Weights of a small GPT-style language model, trained from scratch on English Wikipedia: MLP 448 SwiGLU.
Each number is 500 + 50 x the weight over its row's rms, rounded and kept within 0 to 999. Layers, rows and columns count from 0. Numbers have three digits each. The size before them is the row's rms in percent of the matrix's.

# layer 4 MLP up, 448x128, rms 0.279, rows 416-447, columns 0-127
099:441558579503564479517509428505520396485544477538546478467400484395557488677504484477518499492500562490464466469512487449425417429537492575577612561548502393469507573492465480501442432598483424523533425480479503507471532487522545474566509568525509494507368502490443485593466465515582563512448559566484488460502408492440513413440483526471483534490476499491486561498506533534539487527556
103:601476517475518483557459468542577448524595429458451476478483554474516428515465424457499539487490495614495539497532438478524472500499581574517492376397572484495456563450541414508506519493502472437511517428600591454576529484502437421548523596562486503486483532513518492408556475531522402582632544509475468545564523558508529465501422527510480555567514469432542469580510549556497447475502
093:505487573488493491558637475507503469490430624521509470393485554439441549524460505541464489462519557435540518525430531450455530555532582485439535466512482574461499527599533578529341463571480565487530525558534451582525498481526506421462541502517517546470555587501525534503495561477515482515477424470440497596539428530443491396490500456465474586507545456557476521549496470508581547384462
087:558442451461563543550495437417505467478516415523398474554535470528507399583538466509459543440567402512493531453491565382585505489490456527553408419528469506481512535515539443494516515485531468585459409596511424450504466530465512523504484516462415465566507565558437527530442472550535578498492436526540553555499531534551502490557515552565514506476556556434543544356406496563569495486507
099:585530487507515556459507571560475502475505508440460494626560549558456639371502532516464551497503455510512544480528462582462522502540520523505513446533490488449589488581481441442415507405407556443523524558549491552464517506621435463488474498568586516554623490502415524519555525510516416418590464497427472452465510549498533499437505532500553524415528469449545467548441485505489445484529
097:558488489500423517428438524548461484525496521529486562522488449439564567474482576510526506550547416441590540468487637436483495554406576603384595480464518557563564553376534505562525492528497517536495505538516510479479503457531498617466479498555422441501407454481557520495504466418561543561517571533511482586537511495526567496506577558512531552528498484511498544499382513528537437461559
099:538386531510508487503478478520445499536538450480463421496485505440467505455401597525507555429563420486442611510550521470466486548491586606612477485422526494557463485448457563578453467463501578502479416518433437460582561516547464611494428469536471491561491433519526431535479475521538439431514503564511517540485456439438565521520491521447539611492461522487404463431514501417543451535468
102:609470536546525589401511531507423511492560626559486552512509460504564551505522574523486490472560497462568579532435535513518469595451448487494426490465495541490509497508475535485530430443495488454568530559453498483555534550409473498494422486475524443491497434587457467505536558576511436501434543539518460459370444481518477479463564580483451521637394450477468445484496510454464497551368
099:442463501486522453532444495524574507498439465503519496496465491490423489508631547517461590495445457553445529414504538545428564509477488417537562433447503521584532392527523499488532571376459472465478470544485623540553477575474515539568567505521488524532454548467625483475454406457435468539532491447464470430434515578472504556493604502449401498461522453560480524473467433523486475561413
092:514446430571492519525553462416434537462500525563461500582436424592479481457458515529522476547514401467499476566499432451551528564550469524489568523492437612469505341504608542502542445547524476520502450514551419498463387434521454516516501478460513381519548503551486577424516516524549515372521435519516446457508507459560550586439443432522487499466501569552541512465479522485538456534529
100:510481521556493523479437529393542431523538506531518532511501473471388469493503480498558472534632462524561586612538589508516441529505501583532481521434449495501480496548587601524435527539461585469548478535534538429532523501538497466441516500467507472523403459438562545456530500462467551480422570454542487472561422542493560556552408437497482536558513432510632569518469512584468590444559
107:470492470492598513499491434564523456483572395439578401534498425471490570521501510483474590577436492513475474422425473501481458496541454482408547492378575403524485527499452451463503505489472470451648550435419550506490519516530462508513526518504566515468491441601519488582565481503513509442569446433569449495458450537520452446549436509542474455499497541411466366546464462509459501543519
101:480507608529554513496524426442523521527470500469595509488508574483509514559504466518445522432396508574493504563435519434491521404571525491517488562534462439550494479457552483562534541556481492482412409469474533493464472578418479590488515439419494480427493547509589471442479471562575521429445521486428556542520576474426439540431477444454401437478585549463501422512372458448509502520568
103:549482458528470477561522523504482483464461376456559488512441484428512492618439528500544440438575591522502474461488483443492455443489515436529494513483514437525534457553431485490561530480438440488449371454432567506423453438590476485447494484411504493426429536473502475509519410485476406478483606510398474524578535470582586440416463551423461530517496418527503518440541526575531514472442
107:464417455506444511487488505468438449594460587476469485518545462474436474548508479489350429556419525447514477576424460520600482407451570564476542511512542541480492473532497507420449406449564427513476510538469522558497468508492489505518518544496429493448528434551482588473542481545434558454513444533593554459545461545456520456460526524483519457446613430615536564602575454535474464498485
106:553501444478522539422455553461579506482492518387404429493429509545524427587494466448557501567423468458441576398495440533469551445467527471590452466445637537555530570526515563509468468507534439485549505513446491477448425490502552491510551510522500409504481468430514441520439452420572513570545520540437526481484506496456459582465453444447481539459485588519546457524446425409483416502444
099:515532416463498441537534517496540499513477512504477552535491451502535518547514443528490528421548391609525425485468483515447478505438545578538494373566565550444449532533519552440481556562545413615552514529451472420518482487444501494435540471397577536522417485479395471546461438540578521587548520474457436534499557564615526468440507553458494450477464505431503513463592574511517565456521
107:495532548638535526433512500460391523541448528563489512481369525525472447560411497429522548539447457582436453587411407486532573510552458525433516489468434535543485519444484566509405510489497497527449496484505471576456468452507483495473442461470552510455531482518430534478432447493401510529503642503460462503443477556507524448434536485460435445582517463583462514438555524538502588568482
099:481452459518459475548583554486571573524378585413510551512598498458501449508551549592510538509506485561470555518461472521519507497581529425478528482493489497520513577506399475570448420458537497573481521519520509522552500393502489475527444437539435541498641451542542477415545507489488463528522516503488476495497479432477506428587517404576473488437497483467413445535469341453547442559529
096:530479505522512560519484504453505595471490431593356440413584461570508487460445521586506476454539462534482592553455418524526460493420531531534497548523446535519478408354534458397535560606534513540465418519492506466541485571448465539531465462457505458465508496558599420498437476496430492490494436530464490487473418519495533555539460509484513565528595544439525463449495506447431426524475
108:489449597510571455467455505539494513395471514455561419494553551410478571526372529489571474453450531437526507554410523453491510459473568503426411547524459440503530448488533502457584408505516426526470525500459483501469516580524471608571481500541562410521483498519548433501493530595512456479402433450516467499526623484445438551545523509427522535505557594479527501500461433496415558489475
104:466550471579455569489525511551534492449449561499500506501524491520452443532481484464560440488478493418531603422596460582511523554485443367519429454634527478466458510544470475486425516468626473506533511464557530521449510468518592510430533519459532477485469513510501565575387495529557431475499545529468534526491536455490523497454424516518511471571430328569408493494447416515534481460489
087:464495483552475533448467481544374441422515454534498466514552523466463479574608475579485548538452430412491527420489501484563476448421511518487549494455473394473499433554545563478526417422443435517479467473513522503467397478412441424531476524484443540425506463435516464512479525523515464546553457500564520517480448404506482463426508388499503519484412554559538515484632570575578510515568
108:485495585488418494507470582537482519522429548442573443508494473504419451504480473506515547548415495498440493492572505472537557521541576495393465545577489389584579408498622437529552535497498538482427472497507565485493470465443493432437484488473497550546475442475634538425482482546468552541526429474480458452470609562480508494543473576382475549528548470555499601549498525566521519439511
098:441509595564513579565352465576566428427414532544494486465517402355470474513549620510414394424500559545572510470466484520490429506417522519520541472499512488474472464485472516534483501603507583516510533508518428398536498467478512571542438488517500527482433496525439514519465510476492542439556505452536515532539418500464527423451529453515484520596531504439502506508536528585501546574487
103:541432523487470457455482448565483556516438447520478564523512412480528440398403512490426577478521493474492523494525512522553487425425518497517531437416536501407479536531498498578483493473459542450629450468509588544571559432515492494549484534447499495505507503453429503543434529423542414427517506544503430510496550535511532406509421383565565420516602567533403444548438498523517431527447
098:455406478432531467435506425545548477495493487562582506485484621542488518576552493506538494504501450474582531601490516445530545506514511492541452451487540478440480533512455600582395518519537430545500456543459533463496502498598483504533434513433487415521516483621463549423538387582534511532527472508483487561538477442568432533403442589440563468407484443498500397472501476459556538459456
101:531496456478469496513527384548558558481567523511552491505432473471429382511618346523348427459416452498489547524507490486527460539481394478441427600566480553480531512537478494488454494521475616485488590501524456430540515453509542524548504457486439490531590439527490473452493518451501379552528507490502478551531418466475578442521568523444466441517500519417516522509526504505517543518503
105:512483496496562459469472467482467477481559476469525558528463501534517461581398452449393529468562500518550558565430526549442484461520433474462531548417539444530487533556533447441480510525500502470427551568448459539481540518393621439529582547397452557381470500521426478496562530420510499487483469484500526454378475556466503495391559466543549496602512499532559491480497491578455485519369
091:524574452536464455418408522521516528514435542547404537633560488448461549509495496497478578587504466524503577596432488447518483476531514542491438544473506446497406502457559461565484471550540545513477473485525458573483491504527471609472433503498535443493643461561553482467440548521427440527518457511571467516426499546450485545569400454439464587529569619459528488516441524512504534526569
090:515437471491562477452429472535490503473430581497589513573507556463557503491526459554510419545484409485543344477585458494521499538490490508485532493431564585525499480451471482434557555481559456610561526455498525495473487449495507535449559435557598526492430512561517568577525570566493389483560491512510444451460553509515445530493569555481550575534477483511470617625506518585469476541467
103:451537402587561499450507429491502462553548412417444482513523519586431449564556502481504501605481470521535469539465547518559477349493566408537485484486497492455461465558478440542501544596544498558479469465483438536509457407503499495445546440418505421497607448500475463443506544472460474523525402598488524500460510435546526498460495433463439460391446519498465524488512364467476512530463
# layer 4 MLP down (transposed), 448x128, rms 0.137, rows 416-447, columns 0-127
098:443545403475565510489572454511428567530576491458533478483487456436535550510539463506448535407517470437396462399542428395521541451585532465444509482435523532598531408554550416457476532522555471493498503466496607481473448444498527514527461532521486488503562491517459454501488578474540537520449476490425560331596554528448484551537439485527532568560475505490418526533488455517502464492409
098:520568483463448471530460426446497538472480549488508540460471503490387530503563590489552534485459572421517382467551453443483545365530468469455537493555507390442511426484516544477518502586483475524570492479449430456466557491517469527408402463508541541406482437552517427532552547442489553443420554462525501542485563500554421518434514488403525526493512468535544513528543552465403470566603
093:454467505548531546480437411553488449461511575486490552486476531486452511437455523416419538487482495449572472486531479397532485548438510536509454520487434579531482559462490537432414550520434524544590456554542567487541451416540475464426482413434432417433416505504501523553444487448463533454473488552455516510379440507456511603504495516406468543445415486554500538544544527356490557448491
097:455413650481503533542476469478549560436464500484548502431401525469516468483528482416528413577475442469569560517533425458492613503500460503480522481506519458572482416526480466467476519480525509514429459481465397534436460446534492499462514576561460560465566502430508565560569517428538499573464428543440551538413539535498502471473431646461549478523563523543562597544494459532519519476435
099:544526551539471602437501547532432483437561548467527464477548529515483491469482460481518572451471580426458537441623491625477385467556458543432522520457491476483530550557444499415522536601539547459431437433465425515549531543536558486449550438623567513431497521514513492523554413430437532569471444511539514510513473464510532521512486470474489460470526470489506550428591508524426423449597
106:428537502522415465513470532493484506405545535510487502365475568522434600434468445446440489559429565517429535511544447583482488529508496520612458443520430495480536604517532543460445543532503446461426451477499477532505497518514431535518426575454487396523499552492507529570560539503472573454648473518520444442416561611435530517372468480497514526542536439493500483504465445520505494488499
095:508446506516459554542440541543508526387500530511456559435532582475581435437491417521529510528519434464513475397506437569536589610532506342407492501497440468536522497489582467461488526454519528513596485506479560527498469486497509445486587436555509448528514588449423548376460566544501589501471494471535539534522493474603458537477457562535508478542462462512561484505567497591419494476498
102:419436530516515526651545482468483537520556404482429521504514622494386423506499550464457502523427475581532537469445522498431537485557426456477471432479518490505515451506453432513463526454494423516602479516451460488487497502549539403543451445429431480420499443523543489496560489445559410488478426431533519515581566507538594455587477557505480521477574525516525414488508532475491425451589
102:514530507479536528511562465448504543416539529454533441503509483545533501428468437579531456347520493462461596554514496538662395510408490549527493498540539433524555515580403528483542481451455561429588606551528431489494511481526509455495520482426549492488548473538472503453459519553570475492544481514486459508528511432543483534452429519564570470531469440473476466515665438519448502464553
092:583537516501462581513516424430574409458478548448508487511558552482546530505445476534515442483473540581546485475480484573479459490507496467538407465493503494534504502528432405429542544504426475417454519481440594553500452569580507479443498530457460515461457485528515418561474482519613530429594434602546502505442503567435482422495409479578564394450502492476466581579501452564440541462437
099:426561552445588379538499393517478554498468521503502460504491511500562539480508491547435586516521559473568487517542457550417466462525547546512519432566423508511447412481494379458391596462492561578514460503476492499507473540487503506508449548531414506592494491456493534492442570486531539507453401486497548407432541427369486549477531404510550514533486550536433460549468571484461491544566
102:438534423512556394488455488499585588492539461496503434579505478395566449465500467448576488549463526485520440640489458504473546474442470519483507524477501514525548540461457532454479546507517439352489602494507487475579611532553480558527387462532519495532490426534553516548479455483431490530558468510465536449491440595437505532429533535421492501422427491481407448502492498450539414506443
098:565537438371479570487481587478466517537520505522522473571519482523439476407496403437532539475535514445484414457463482531536488535396563507538476617487613536485472439514595525507495532453514497463492557446536492497562440421510553418500544498492505444451499522491499555522527507373496525491524471488517489584439474490550478450480573440442484626539430554471545545562578473565544440409568
094:408458479479479518535569462477529446600541558542478515518578497527540420425460453567464434483532502450584513545569527476576454442577471516506478529534437521489518366550592504546478564533510450461401514474556418502491506470438523478456515534586418400557462489556555472410545580480478541547479454511447502456427509492528486570469459544487602431505399492578473565561539554486448487502511
100:429574481502550454517564489519535459622520588496559520457442494499530525597558599511498537535522467602457606437557545509530429528412514483494432520505532436465489462422453521531556520548550494505532516560477457509535440502509580516456406554502436425441531428464490518416524585476455486506490553519552542524534506554526515470496559545575422541507564533439581521560399610425567504502467
099:425553613553505456492558468540536548443571484407494549532551517527611526600465548511520532443464520476583515562490493458509442569547481482481557453587435534442555453497526552506626510560540498585497495560500538494529518491503488486434551557374438533450554532477557444528613535576495547517537592534569495510544511535424537554482493491539467563403527509466511461574466523464522594496546
103:509404492488430483526504534437530508449531554575552515555521555498572601487548571492491384591534468549447486470503474370576537498485444483526453360531505519510490588518516528597436558443529495561516475497381439490451477465470406481405468532587506500450504492494524461457475510395573415515571496383522501443520402484478475550470508488435506530468484517528486500518510538437488484540539
110:461488520508461535482523534474524553344519498484482542526481498379524498649502552468452465477561492584469423508496583504359578546553477475519510516499511550484551438501450482544410411534566557484560538570532542520500484465629534412550444573550526513551481489509497465405484503480462515553482505488489521490540495517529488511445482585490553443545497608438510480428439583483444480417526
101:503451527499575490412469493417433429544502550472488454511492471470592567572524528491523534578595460539485444562449610459526529483538461562420462490583511532457547477513485528488454549502423495476526542411400505473378481456453434431495474471488552481625516434517407454488472516492537545524615489450496533482485423402518526496543498480495566478460505581446419468495504559468393451521548
094:445520503412546518528483599499458429495468479376493436573572559520459478503479530531534523538483556624570562476566528346434466472487528530545451491453456599443531428488543532489531373487544515515494476462499441483415453480459443430493578540520453538587427503511453477496408448572568444526542514477430513551460443525471457510541497524566620506502568519460442496531513510518513480488512
104:382507514474525497470464474475452452427502525499502506549407449496458573432417494456474470528403469496522456626470459516463396451524507549548502425468492519544520539473552493502576517581446580544512496525519460579495549571507556436530495614397496478518475418549596523470530530459513590656448565500552526544526454606494495543515441493536488443482535468514536545464435503543556474567482
105:433524428517483477546525445542478514454480410513523468508471569478539459617570525459482480491570598532457543521510529480528454621482382549442458486522470598592420530521468500460374525540434453550430425499506448480452578507583508521481541426378446501438541590546513480491521447541529499510468449436512521520567537439521503421524535487580510591465548472449556545485428559504503483489484
088:547544574489432414564515468491563501553471528479510500479447533481546446457377534537623456549370520518443546516593560491463504531481500500534537529476449546569494508472521537465520507494524489517490471483425575551569541512520477474404529466507462509497524457511479555497444532507503563480454539379405509438508550511562674487511493545554537527546518495505447478579368468571438524395524
106:476575455467467552518536494557581451594457453501536462521474495516460578386489482616472488529459473500443391500513556570445462453492493480563514576552478511377549461576453563414441490535507468422485450393470455503465474460536436465551519429533412559565532523465498551544496452531462450538523602509432523473552528466606467505451462541518518471547485566519465487434581487445488393508511
096:478531479496506526444559536480440569579583482441519494567478441494604483490574494565514472575602452473516563505507568454454677511484431551484462463595492526576536586494487434425524435498528478470505429507401453557560343558568476583446454518562553476528564463454533497496485444456502521482500506543523481494425561467488489492466496560532446481446469534545478548522494533412511490485446
099:494473468457492547512402538531519563576501438432499501472551465456471441581436500463423453499558533574565513578464543445498548506498497536505462550521503438500436546424388492526483469449506385573497507551470539564462435449515647528492587402489464414473537561518489582442495494512589475462580522529554476526442546426444469534517541444448543577527482527566488522478539598537532510590514
101:549461557532467494639538472439383423525533539576467489579477458549473426469495480521494437441509547522513476475433488608551503450618621549610504534479474495523451590542419424476459467492430530497530447481573478428541497482472536489491526448623490519563561576438459544591457492534475544488469516509472490512452447565434527517471534548462440540503526524526414573484462564480490462496487
100:586491503505432491450473461545440535570506568532451567453473592548532488495447548470544428450570478574477477490493537561533540427536561460550462425546456466516455571437514563449413464456510477595585563536441585525534498517491490544571543503443568503446469569396462489439458545555563582528562460577532527533520466450533470549626543508455439570420488486507523512420492407540476543489489
102:484574572494601524505487490510506492504499508483563425506544502567553428589520506423499553368463541530555497537484471521432479454509551475483469492427499603565492448422432462467509536443430506527419554506547461523469532511602475583491487485505576393393561567492523539521523470585509440585553405472551513529521548420391514457452490545487557500446513528489467498494539508519500596541611
095:411421456497523481576526542523436420674448505520483466544490546582425478442544448450525591499502523600522485435400445389556532507507388514477502359564520512508461432464482483477528541487466486551434432523440514483488498502528499482541478477524484452470551552404498454526600485582505528488520550504507507484481503528570497481465429432472485486544613481482538533446519440558510440540555
092:575362511506466515580464545482429509533472477416537485529561583526533576499525480491457454488522569539517562476551495579524575473571562445584440558512422428453504431469491474451488478465446515443447469520506522525501533568414493477413530433472513471402547516491461521575497574566487494498404437511521435534425499396568428478392453553515417499537551500404459557512463509544450521508461
100:491504575550527500507493514511513567424521557549504529637424548474537588433478488491421491521493563410504498467511522565503478647546490499524495569427389483523518538498572528510527531541473481444455460498457528552494489525515519496427402488540427458567445587516526569452524481432417569446522549489503526303554505527504522450505496525539536501549561415438466489546530527522484427436519
# layer 4 MLP gate, 448x128, rms 0.268, rows 417-447, columns 0-127
097:411571512495531406495480514459529531484431567457467502465490453491611548510502508581454532483450488427449478537544596570529540555384522410424506423525475482484515489488525439478559487500499477510645532423487443378519467465479483515468476501509556504483391495459430536508510509511531524514459590586395652535561507522522521555517475501546549477547496472460492480571406480472482575469550
101:468480560486492492453533508505525477555481573504446491462503437484544538446491531521449525420502467518566412465474468414522445495465471599468527520442381625476532483539488585435415477492446437528548499542526525584597451495555461446474506492464437596560615602532470564565525479467452528569421454504444519547490502514468445484477422472489403450459640449568493500532464457454517531494461
101:436510531597446443459536500557571567414544480554523622462483442503448413496454488522525470528482532462452548471515515551461571500443500481482532580539478493576536449452415565596458599522428530542519557509552480538529444486517505488471548552508547541564444538481517500594471481499580425559603478557369515492488463420495490579465454607493483487458603478490447524519487452592523488539449
102:420462535521482363539415509448612431479502403534550584439501431526480459449533541533500514449468548456523417516350500466464594466453477417394551399507431445597448526563518473550547473537433520492527553567529512534530582528476498514563504562491473446499519461544525487485500535523562513564500538502490531421592471474488441464451436465451486474517493530482437528539434468472501516520409
107:535541487444421408453445487530570444604546572438474521530456515517483509435488464492486517454522457548445628415507558565536486515437440448538509568509524529446552478570534471464486518488491536475513503447507535439451527462565424506538495515527538629549524583457537428493573471479405522577555487441492516485436583548445607477489487491491521577547549448462496539466461431448636525457414
100:524431510421537552509507607549537508534466522455415479506535544469566481504500458429418495457585545485580554507480465473562478584537466516555529438460513479520559539566444561466485464550474507476505467464597483568407514472622486448552447528453481529508543610483545423496467432509513517549583629547478396529434607479567516589503474507524464533523544517507431519492507467586477526507603
099:434492543441399386553542495472577474540470476519434508511494490507502444446512529502424558530487404511447492496543461547498497487457402567503557442543520530462458446460650475630449432457476401477453496561502534465458486503469539451454506468432498582522501471555550426416543596530466510383545536508498445385501451455476487468511493494452493503484493520437411544472473492536573420521561
097:561467523548541536508508476466584425421440446551400505578464511540582557430456458445537418518492583488552497500599530511445519425521473473489476563441522423440559491418492510475618516544516590485527416463492483560450473554465554537519496425574516553550532479525507483516561532487421574538542481422547540462489385528397519561560439522431477501498492493484617568514503516478467451511560
102:524469499572568447541569410478483496438553432375578478478616513357498472473507463511531519486503443582468412488501556452528578458531548501525545502423597504511517394454478449438621497456467517462427516470509525543510502489560499458530502497466525450423473515563446537557519480526439540505540453501590509478508436500500459472561538474563461419447523392555542546583524430463439490468473
100:421531535484412472574415498488384470518528453420534503543507568508493545419600472545497475514506477537482561536454493541534452468433454510468483450486445542483495498485579471528472372467514416519480520545576446484419389533580444530448424524394489444456477570552522502546558532488433563538462566536478532509568521484449485625574376488528444460545503533449460488529496489519525564526566
098:424526514558495442497573509466592526475507515568480577459408539462442546474545521463557530438506465559448470503623496482558563516490587550520494504595563552408432600414514554471575477521567478433460455545454426532434478542546482401511493477531509481557450516496434521505434475478467499519513542457418548514535495520543572611483413471450549458538496493481491622390501510463424491475480
100:429543564525564437418434479438500566588440571562513439587538522535501399530489462482463588447450526494437477484536572397559517520511556379447518578504540480531527419496448551473603563503476520455503475391458458556444424496494453487553532469455468489549603506485447523442481553487558571487511547446509521422481526573440437584510452499405460470445482468491542469514471487556469467501486
103:563455471512484492551564460514541456462426466517643524497471437521502512495472426493550543460539510445521463519432523476466510456519462507538509554490428512535553467549465461415452552603469574417411486460438415468526467506544509528441528502492444543379423441519501495489511520490470403505492519498427558443573540405415555448390503578502498471496512457572505528572531431609380476521451
106:523488525473521441502491478581569532509528522507562534474399583522558508482561413568526428526534465537449490557427430417505467501472555517539590485461492464488554468508420546443528455526620529559492537483523507454482428548486535466479628360396492414506466518442547433522536544579468550507417484513580544493480468465473485450491461523383453516530535506573449543508547499493432599485563
102:524487498551476481556557566477454460559474423538537544508409503519448571454484435419475443479584511455463380565516554462534499466473467538443510569469464465493509444520523411467609541527448444514459548369515458524446516480458517509496452587533529420479503535575498483480414559572408465485520454496414534422588567402426486518545504551451547510493462476533455593520596511557434486510512
104:514479415477425459621539483585501483467561491553541432525508480526422516593521510544505518535536406430525492512480473391499545642427500569493441544481540482530507491551568517551444572554476502467477448576505499543467588550452459523496448581600455436482424454479588504535508410412457482379587438495508526480521438495510541505415528538474468487480551538536545538535499515480444512430473
102:532520394460459406449497613540513510485454543507473533544489478414394582552484440520514596502475509465469496520518508399516591514522509574583455497497487452451463463478506490497456487529578532568497491470472458445388448532531397429524451545578487461532514499420535479432551513511516506499661439539474616538586496540540429453452484529504434474414482460459450529510466509537565478532453
099:634512547480450371455444540631579457510592433549519571575505513502422514455480482463475502476530566527471573491492487474530517511416462497432489408498493479485504470461520480514515446468444462504545566491434536518567525448580475506470484592500513504599493431521515495576502541527541491479463547487439514499492487611551427570488535547507463474447451599481543519578509553423643445553485
101:489399563494514518492541523472441528543537483487475431462573528608593491452488571495568446441531515519561542455460453490492476437560419526559537510493555521609508479474558454473503491527442468387449480485533532494545491483498516400444506574430440518436543489489552444608576486558468458389488512607524439480530435585536557412474430529509569515519518532430538480472440435426510423454537
102:423439472541530536489456439412557555521464493564552494481436495497487559483507428515571507526446527434486465531472554573431549475479498505572444458369399473528529504418451578494576519545510517515444485533390495550606486495466501486494565556475487539522430447495564427367553504461423489439468463548478495520570520513462526479477584444493575610492526505566509542428479470450402563483552
103:451538572461564458493520419536512542544454510455503552534472540472408513417568441481518506503445402525489478476552547543465480413494504470517532425499471590474557511521507526451495440507598452613568465411521432467539475482552521510438459588498349530513506377529502453481501560510465510452473494508509487462474511585441562453505511441496622538541505463439542581578484504548568399501572
091:502501457425448465523504463504495513498514618400627554446591553523462467566555572472464405405478564496581546470472523583406541481617409483548444546501486477540542536489418500438527475526539476450531542521539478516492550416505442503501483448479452582566513564446481473478501457521552600529518532565594494479528563457512468459439490420452490546445484475554572546561561507488512458445551
111:489420498430469419544545458516412515561527537487542513573539436511476457460483486564495492494483460411452539450562482510520456527506415602414512512548350541648555532514461458450551443513483485513486583420503498495461537504487390499448531482543533447488597533487512570486533563479504560453439460454537428428588528480473568503520513504451444531490414556448445536465452464487466477573599
095:553496519511447587583536483569408505509483432568541549542481431466444416538507412452462454494472530551529545415561448523386488565515403507425545461589522518516504559534491443405549536612477457560419533390538432467498396532460504503508411561535513508447500462453508582556562492493520564564543517476519487474450544437520499553424452552522565523491432542536547509491521506538506439512460
112:484489535454526599417500500560485596369474418566579462476544452465552526574455485566466490581620457552535446535446522536522531563478495553473518471442492520520486548481501467513497480548426441533534496515475423495540530451535504502580528477467487509423546458448518555440523500493417429382471445515492483501432542453413510545444505419534602509520504518655461577545544551493478515574470
104:444552436469536600441439553443452540444509567387550418556475458420463539483487496522470480402512508528572444502492599509515468637491579473503503406422561552489511508555604544501518540548481518566564486509489479532536481559527474549510456568605504414536536506474531488500456501522573470551550586460501550538510550491510488573619531566513553491542550554539442482549453552438459465517550
099:540493591544431523411427503508573504474531401502523523554544470543456534492491454488479435447407550550512447401518465477379525458441470489531503479462395466520468447487503499485503475575526434449470518466540447538579609551488492490524496524508466454440504501448465391507503568497482499487551634530479559511473497473407564544496501442489428400541508574547550520547492374520419440574454
098:460504638450534496448500458525586493478452468484485593642509406454449520556505493504444516488521506507457518520438543589532581511461608518488598571542548508509429485496512470532455582439515594486469523575522485519422598512451514484400532494457484573549485468483418508519484630494485479507440538508520518445473419480464479536520503481580475547535544426570567485484397413520450503515501
092:545498500544511473463525501529512484560471575468477492544532498470557625495527460574496547505475469521548528472442557538540460406547379526509570494515542416572478496445585552589566459531557432469450590509551551569441476471505575529511442476426538457399577498554556414487516571503471467504508493403486478556498519462539465497558431505550543469610489555355554523528441447482557548474524
096:472476455592423476481518498482525510603491543523515492440531361486614477485434510513468484477499393472458559487517592451490508467421459565439546519494533552539429493611458377646443477626477547462433470458510561557447491449488558528468545517516445425400490566503502487568471506473501546499475543459493559477469569514551551546524538482516552555595529458528487473463443481499478462509500
100:551460536564354464458532547468495485508441585549554465493509519429489554518436468552492482478475492519482628491405463488541519561516353493441517514494525500493524559421482521409590460568434432445433584533512534500421457496437436553545565564590496526520444565500520566563451434552498588432524540420523454452523425554484523469508465492451563475526487511533580435522504528480504512474546